python train.py --num_hidden_layers=13 --hidden_size=64 --num_attention_heads=2 --num_key_value_heads=2 --head_dim=32 --intermediate_size=192 --vocab_size=4096 --hidden_act="swiglu" --norm="layernorm" --norm_place="pre" --norm_eps=1e-05 --positions="rope" --rope_theta=115000.0 --rope_fraction=0.5 --qk_norm=true --attn_scale=0.262 --bias="qkv" --tie_word_embeddings=false --parallel_block=false --extras=["some layers without attention", "local attention windows", "gated attention", "value embeddings", "an embedding shortcut", "learned residual scales", "skips across layers", "capped logits"] --init="trunc" --init_std_qkv=0.0835 --init_std_o=0.0164 --init_std_up=0.0835 --init_std_down=0.00946 --init_out_by_depth=true --optimizer="adam_variant" --learning_rate=0.00286 --beta1=0.9 --beta2=0.95 --weight_decay=0.028 --lr_head=0.00539 --max_grad_norm=0.5 --warmup_steps=559 --schedule="wsd" --decay_fraction=1.0 --decay_shape="linear" --final_lr_fraction=0.0 --batch_tokens=8192 --max_seq_len=1024 --doc_mask=true --train_tokens=83490000 --max_steps=10192 --dataset="wikipedia_en"
Each number is 500 + 40 x the weight over its row's rms, rounded and kept within 0 to 999. Layers, rows and columns count from 0. Numbers have three digits each. The size before them is the row's rms in percent of the matrix's.

# gate: layer 7 MLP gate, 192x64, rms 0.164, rows 104-134, columns 0-63
# up: layer 7 MLP up, 192x64, rms 0.157, rows 104-134, columns 0-63
# down: layer 7 MLP down (transposed), 192x64, rms 0.143, rows 104-134, columns 0-63
gate104 107:494578477506502512529462408474482498519476520482536500539567462454478521476479493480572524459491487508560515540506434438456637489530520501431502499504536524476546506498453461472434457483564530
up104 103:526491519540523460564569470559533522465507538511513494462506495504478421480499508456446519478445556453557474467609538537536509454444533565481471466512424516598465476484491495526493499444482465
down104 102:531617498500484520438492475514546478461449519519497446513473504523473529501536518502566445501435489470460477542512453500445494620545433569512494543508538465513492437458504522493523441504564485
gate105 086:431443427448504536558530492473463528419543593506496528535544449518506486481451531487556456570423418512532517518538501463549526509516546520450517527525498459491542513454451483524520547522497513
up105 084:516449515445521482543532476482466537496552580534505470500527403527477458465490508469519473521502448498540474522542519550559526501514532477376555568549501397488567505519480450507505469507500491
down105 089:490478436497492523496481520480543527532513504562503514529549483542499398509551489533487460508456439489469408501439466504439517408539555521530458563446440593493523484538458491552514508510508501
gate106 101:572554524477484471549536483528481506476449542540490464502493539529537427547560551481500464490514556449519476453455497508528422514519464503498504488408507444475547582462484453527490387509526516
up106 096:489539448567487437525430527431507533532492515526455390502519540573450505492518436491591458527468504536495548454455487458486523474505532497476488554442500436480492564502503528521491468496435525
down106 094:549442466479444498516522524491547503528513551500400566475417496494483490527501433503436561432505497540503536508559468428531481507471551534514551548512480503471545495484507511460532513564478401
gate107 112:511615508543450452587532469519558487480467520471451513508464513508541490449542442569494504496466484550454531454525455464491494497463525498564425369504526463478518520516500515518497512528479518
up107 109:450514491517484534534518492510497481436482482520438466518450510485560510490442457486557519561490528435536466479547493468617468487548538549471528507535524424566546417479441485518497493556446478
down107 104:457490566526474510511525518487490505509535485464508463491433514519388484534488547490533491546490342496483484476466510567447572584465496455486518514558481519503506463537506549539529503470527493
gate108 127:524558456531537527556474526481485419495491450493506516424530504518552462470486454507593438475440463512475533472555536564478524587441445519457518522419545525503514449483486488478469497518500450
up108 106:399494460557418540524489511516533485468515490467513590453457553539519500552488443498533447505488507524434528498545555468533470577504538482510473503502526547448465491428505526489494584463442491
down108 111:493552537549463523422565504454523468459499497546547449566457519508509528488512439484507469514497437487521488524397457496462566480482506511500498528499536554397559478474561477558469513563517473
gate109 083:485574496514525494518537544553440528519504469478505533516516499461524539463493572571482519443552471468435490470507487506508548557477388465544448531510540486502517404402487480465528520452504526
up109 084:480569532467531495595572517576523569486423490442462525492506488454514526534510524507539574514544460467465490479498474553471546452515488486470550481523526469457486409509535491469509490401513516
down109 091:524556571438507539473533505525438513535453498505460511512464473410466502568514483466496478517545476460454463452443534510564568407555493452517495513526434497498519473473577510503480563458504541
gate110 096:526498494490551439478479527497508497472540462512494528463435515446564612428538556466489469527554496503498509531487431523519549518472446540429553482539457483546497486455467514489494438601476522
up110 108:461449489507455538461557481478512500455473515456479478549506473487518457535566491491546466443465412520494471471569480529568474490560526437569446523537514461463467499616572482466496492476508489
down110 106:464502470491464529476478489515465488444515581465446539572528492466529467504499477515471601516531423491478535578508482563542498530488477517591534482531513442524426459497480566480460427523511529
gate111 087:486503523417455535478583523478483503501517460467445511521505445493514578508464490430536470557541496473527481451510556491515536502424526568521540556504505598519489469449509422450530552537520525
up111 096:505482427538515437555419430411493525526429516567595543496539512528529511512533494473520511499405506524488513448517465476551497492575475525498448483490485465521541505509484574460484504517510543
down111 096:486470504424495470461466549486521465560481483479478547449543474518435594481406554459473493530547512462514496542590548554542502494500510563493529461487454511581475479516517502430494548533504505
gate112 126:489554512543476475556468483426485518524516503498490497501601538606523448453471535498481473492514489531510595432475517502471501512461441543475510471496599510447516492443511495433467516486556546
up112 112:474418488471509507428474503560517470459482563530501513568518477498619518525510457533546476520419527544501511554460449504508487495451458441474446482487524480469504487606535451479510443506509496
down112 112:563544569451508473463486514566510475447476467504520466533511496493556499520524534515496544516549499516529432410492515449531523532464418479430550481587447491515445433462443480512463468545501532
gate113 109:487508523504470458540508421517507541462560582411544485463547502516578509478437482497518480499519516574502496448519457514525510477464419588517453506517466509510433495494437494504537525551444554
up113 102:489434458500459498464542501550572475478472465448564471488547522512534508496525507524500493546463506482422480490562512464552457491538539502548496507648479496545481470462439480518503564497425509
down113 106:528469488455535517544464498494433557496534538526471540485433484466504516472479527519577435459521518460592485536462470470509497472508587546473464535449557437489591507538481529486507493461545426
gate114 094:486548515454508562506586528516514429530485463494502577474506548476507523501454481522485484536504506569465497541474491561517481554486491478545461552466567563477517471396444501483539398472473471
up114 096:521570550482479487479540508487486483475445427507523555513527601497499518474431428488449509552521566554443508515495478514572500550530467518545519505537508536500436484397465483468521466444469484
down114 097:556506527468499571473511551465477555520555402521425520465448513406549518458506516566499454488480478503445439525519502473510450493514471514493444572459512490518520582515541453532526520519466461
gate115 092:478511504458544569474496506553498459489506505457503579546564423569476519538478487502605478536524436559482520448479494543480509486523472511512500519531569487506427468526395473547496459506464477
up115 094:514511472457502448489486476383472485510513510459451493506527429481502521519566484532513525544494449532490480435501521503501511642502487455458480521472560500528454440545447478594530478481480510
down115 098:516478473461497522551540497453507568437508477433460615582546468482476485567522430488528488542531516467479512470458446480474475424545483469508470531502497503484452509487434481559540553546513531
gate116 104:530507515423460489450479480475487562521481503420505475480512451474458529476426538508472541443508581493508467469508538505494587616526432555477534472479531423474527467489453505481494521485532543
up116 105:520471489503517532504552502586462457506497467419528482478561540476495606510443516525501504478532520489461439422530492520465519537538433539487516515528572419443483529491552554475463552500456471
down116 103:508468477502517537473470490430516477482507516564452508509455573499569433557507502598487432543507476466533499528496601504508504480492562451478408503443484529436476533512489495515576539472504488
gate117 101:487534516526469510585548453517501545453488587492416426597530435487471497471497503506576516433504469509507508452526495578492450476419467498488525492525466466527459465510492492496549494469559498
up117 106:531488498560489484489501525515388472486511466462468387484511496472424497501450447536494540524500534530547524456496461527538495552516554517391464541462502486512493530458453517590444474509506509
down117 106:475499469505466485493483554503450532516499471423461563527501541508541433501486466502442538510550452477486540454559585546536494419548473536533562445430512485469492565542539518455524519447447513
gate118 111:546484486539515513509518504432495504447478477513495579501455467472491522472500534402437572506419470521566448439497487495485573537416544451551514517475551501534564461494451461499497514515551510
up118 098:466554511453475488532412479594522515504459533438507504486553515567509414544578475494526459517448526508495558532512487554451480458523385540467474525506457489525510560536490516513481486479489476
down118 097:435507445481450563449551512517589527528546456447517537482464448474495478452438524492420513491461509502553478498550527509526550546572481493566538531497470414526479472454482534530532514491509438
gate119 093:539527458524487487507479520481530474511503480520542513548532526514499503474556487383437574523526493460507471549519458502425506499507522434433536440506612470527523535526459488460488419570492525
up119 091:452527488546486484534586477465510507516500584551476475510473487479525516530495462571634498436448566479497527422492507543486502499486493543555415478476474503518550495491503520437493548473464470
down119 094:479507490482489496506469474589554458449480463450408478518492552474453500461536518564513487559488539516518493464400563539460535605488462461548522474474532525505536538481472489524458490504565460
gate120 090:541428449507490522464476476474531423510459493478538513472607478479482604503489504515463523498503506523493548525523496381540554567498551554487472537541499515528542488473453465469522474545516441
up120 096:543451436461499476472454458504494404519454538488554447543580475501474596476501509545479500426500470543481534558496500439520489574529536483485488509565465523477508494572470490500542504566499461
down120 095:478503488545541496579542501504443555511515489504543543494437521468462448504479459477486496490511522527536489501460515537464482347513419534522523518420478485548452533519518481520597498463537478
gate121 114:539481476417470449552511531513461490472520544469487443436470533476520499467488516484535464515493460591565550463550573470486516498428491565437524451523527515513426503480523493532494502583559547
up121 102:537434447528487571486529525484538509468576441529506529583417472428508546551498484472457477555465442462434503507492458562519440528536566504535448494475475481503510535533525483523477537498533449
down121 105:467534522573517481532488487500486554588477487396531546556499486453452492449457561460539475482495482418469518515425455543508510444549484504501540466471567501485524469472499535482527515471593510
gate122 097:479561470463505564476559461515532492464477480564474550484441480540542535493464536508573503503544453559502492511535495439495534553538473505596453442514522468478472402489462585484479477490456474
up122 097:500486418508474409495487494468525528469495549533513478472549569501426471461506563450514549468495490537548538548453482480513509531464469513603471497474506529545546520471469465427477501393525520
down122 104:487559477521546427492449471503474496592483530511528439515531447536537516548473534472523528500390431542444470501489503498455540479556486475515577533531448491487504475565543469529506473545572486
gate123 101:569509468507516473487527564503440513544480496476430505521543491447518553499537414466538487489451462458491427463564498532479519569521491532440455557476524463550524466452494499546470443580553471
up123 095:527450497479529518497476510508437451504431508482493491514510564475506516500528454452623514475431501523492441493531559514478512617489557491484475488472526540568542510431465528502477469551571471
down123 090:545443509428530505501492522507546567501476480461557487496494553441481455512552437502450411505538481566437501488517481407524426548554506495510462506507589548553478516538529483472501510492461519
gate124 090:521461506470515513498486555519471407490487480520476547554478440528473585533482531492517486484482421508537485506574550445451553522468500485465409462527470525481480492438508480532546479573539590
up124 088:472479429557465568509560450472558556523526522467420468467508546466520508402499497470527593520490563432549492480454498477540469471480490468506513444534455464537482450482454468494484475504485451
down124 090:560489492510449541466479520543562393484486544451542476431513555461516547459486482485527551490529468515439458549558487488503552484453496546535540556473513528481516550444440462464425459508522467
gate125 089:551553576540484529567455536489486476479502452469505457455506502520557502466551489560528472511491545537501442479502509473477534466550443461527508501485522530499539506496537558630429427450549514
up125 097:497485539488499541479511514503448493491468495474519488479497524542484532491487525461496395508458466613475516433492511533487471511501429591552547518475477515550491549548455620507467538424500499
down125 094:624459464513495514502550559467467511492523460440526545509502467489554571408497457518449453508506557513477526488434442508515538546496558492468445557483499523426460481466534534541495468476516502
gate126 106:522510464554521604450518482526505515503554559468494511453469449599495499474466457489473520510508452481470436423477422521538543460478501475526550487505502499506522414541555503506550462559553468
up126 106:535483554529502453521503463478457523557534500546429541452532478560460459423451526499470531453493542557531507535560457474440486523453499513458451515508516490473489500497527514514476531439415619
down126 109:587483551494479537499498528516449522499507445493445492529480482440488514526479495468527557452542542464497492516490471524476448659470429473472521472478466491565480486484522587477527508547447527
gate127 092:518469457475539542502444494420497498459521475554514484447493480502558480501511574475545539529522530474562513487444454445462506493510467377509482455523507471549544563506517530513539390500480544
up127 094:519509533491466392527456513478542467532450536557502445531522483468514467506601475452502515548552437501484572561527417483491530473443455566458555439523483497514554502493502457503530496508512483
down127 097:499494535492467476495474514529468492556485468580501510474509483490519396578507427511428522483547487481479542435445493399501558545492482526545498424503534509552568504507530515468513561480507567
gate128 096:517537556547572543512561464504516443498530468484451517477535452533476527476537521459526522521492426449461460457424540422493532489465499456468509514514473515496432548524497536510634516466506474
up128 092:539496636517477482388520561502518500475553483480508508507441482469482540503567454511467472496487507484504475493513527504462505533518476473411513520552464529491411461538453548520578463471512474
down128 094:502470550483476520484554556499461516474444493516460545530494483480453561478527538507439524547426511468449517433470585488536508580499535536414483493478442547507552461458578479525538474444497499
gate129 110:551446469532466495509544565550546477478505574481456478533482502470464525482558555418448520508450547542535505518506483490426518525572495442506471429473513500431537537444462490459525438493492564
up129 108:479452544547598538521423446433483555534484465485483504509484399549489511492470529517525511527493546454473524522494530534494527461426511547528433544505460481450521500483486572561510568491502446
down129 106:383502465576516574480477564444509465526513485442536460463487506513471497444527528488528479486543571535552457474447577482509518514558497556495474489532438464450540495498441526527553517533472510
gate130 100:505509505576475537472557531533475509498507509508486555386534495550594482493496518392457446546547543506531508433558533501537475476511517487459510471489527530555532518500488430551469533453460496
up130 098:522496594444506458497450451451515553481424539498494488532442518489490524521517465530503501483507528509468490527606469485528485505488460515560504509527441421524464530534550492512596485562576442
down130 093:482514472456539497584429535539449441473516542470510459533432486500502501493448500517462489457484600469523570489516520533589461540542527499499474454498453526482431446567483508500572508505465542
gate131 103:518499535542502518532557473543488521475380541496417519453519499567436523516479492493585504543518460514485453533507480434475521528539546485571460483548472490502533435515528500420517424512498528
up131 105:518543440490465496501421591483483468475517471505526522553531509436441554450532547486454568501488517446519563571455485589492531464546497462437473451511504549508508543520539490482463486556533480
down131 104:511399481543487499530546498472543475508575609446436520549538453515480497465479475529438508503502439471531556488510483531514512454520458552536445501489460505541501535533461586476478493500521418
gate132 112:484560508527459539538571499524489394453540524485509558421463512485589425511477480513496489464521470552495532480537519506518460530442453491506568452494580496446533560453517512508526503441491498
up132 102:481550508520527464550553493516501462491463497504502497522537448453508479510438495480502451513557458534545486486468464551521513500505479554574498551593459429448451574486454585570574472495465533
down132 104:605413558501474527486485481486493479529564527549541543486527514494614469486531570469482494505513529503502522550496459513476524502444505467524458475507560499486529421494470486441416512481466428
gate133 109:452506451481475460534531523434543483505470501453462544521543467571478489501444537451513589503519583428556444488467548528495561528531501553467527476512494523452483510428483566466503543562497459
up133 100:502515415504427454506491473468559468564438461491506493488575455497545528544499510409477566490554509446511475573466545475455485524500554517474435468474460479541518501496456558482520498514583488
down133 096:610484524480509430473496540532467535470512539504500499495505502488549555483441474528457464523544469460454536551522457534502489544555448480428527541543387466465522529522581501482483526537462455
gate134 092:585508569625502564474460443494514455478430493515528498517520535542464496521461481456482541468519565530491541521484482444454480502509503469583484524470470541500487479485526568399501524524508519
up134 097:416501542517555504539511528538530476510478514488463506465478568489454522548485479566456542573514472493534452436495551551516445472456451447447478450546551501472571554438555519487505459471550522
down134 097:537501548437428491472528545531491550519476506528510505520441431517474524410554535501479523474471531475402495516514439506520479628486532480473491472535519485487520468551439543480531556536522459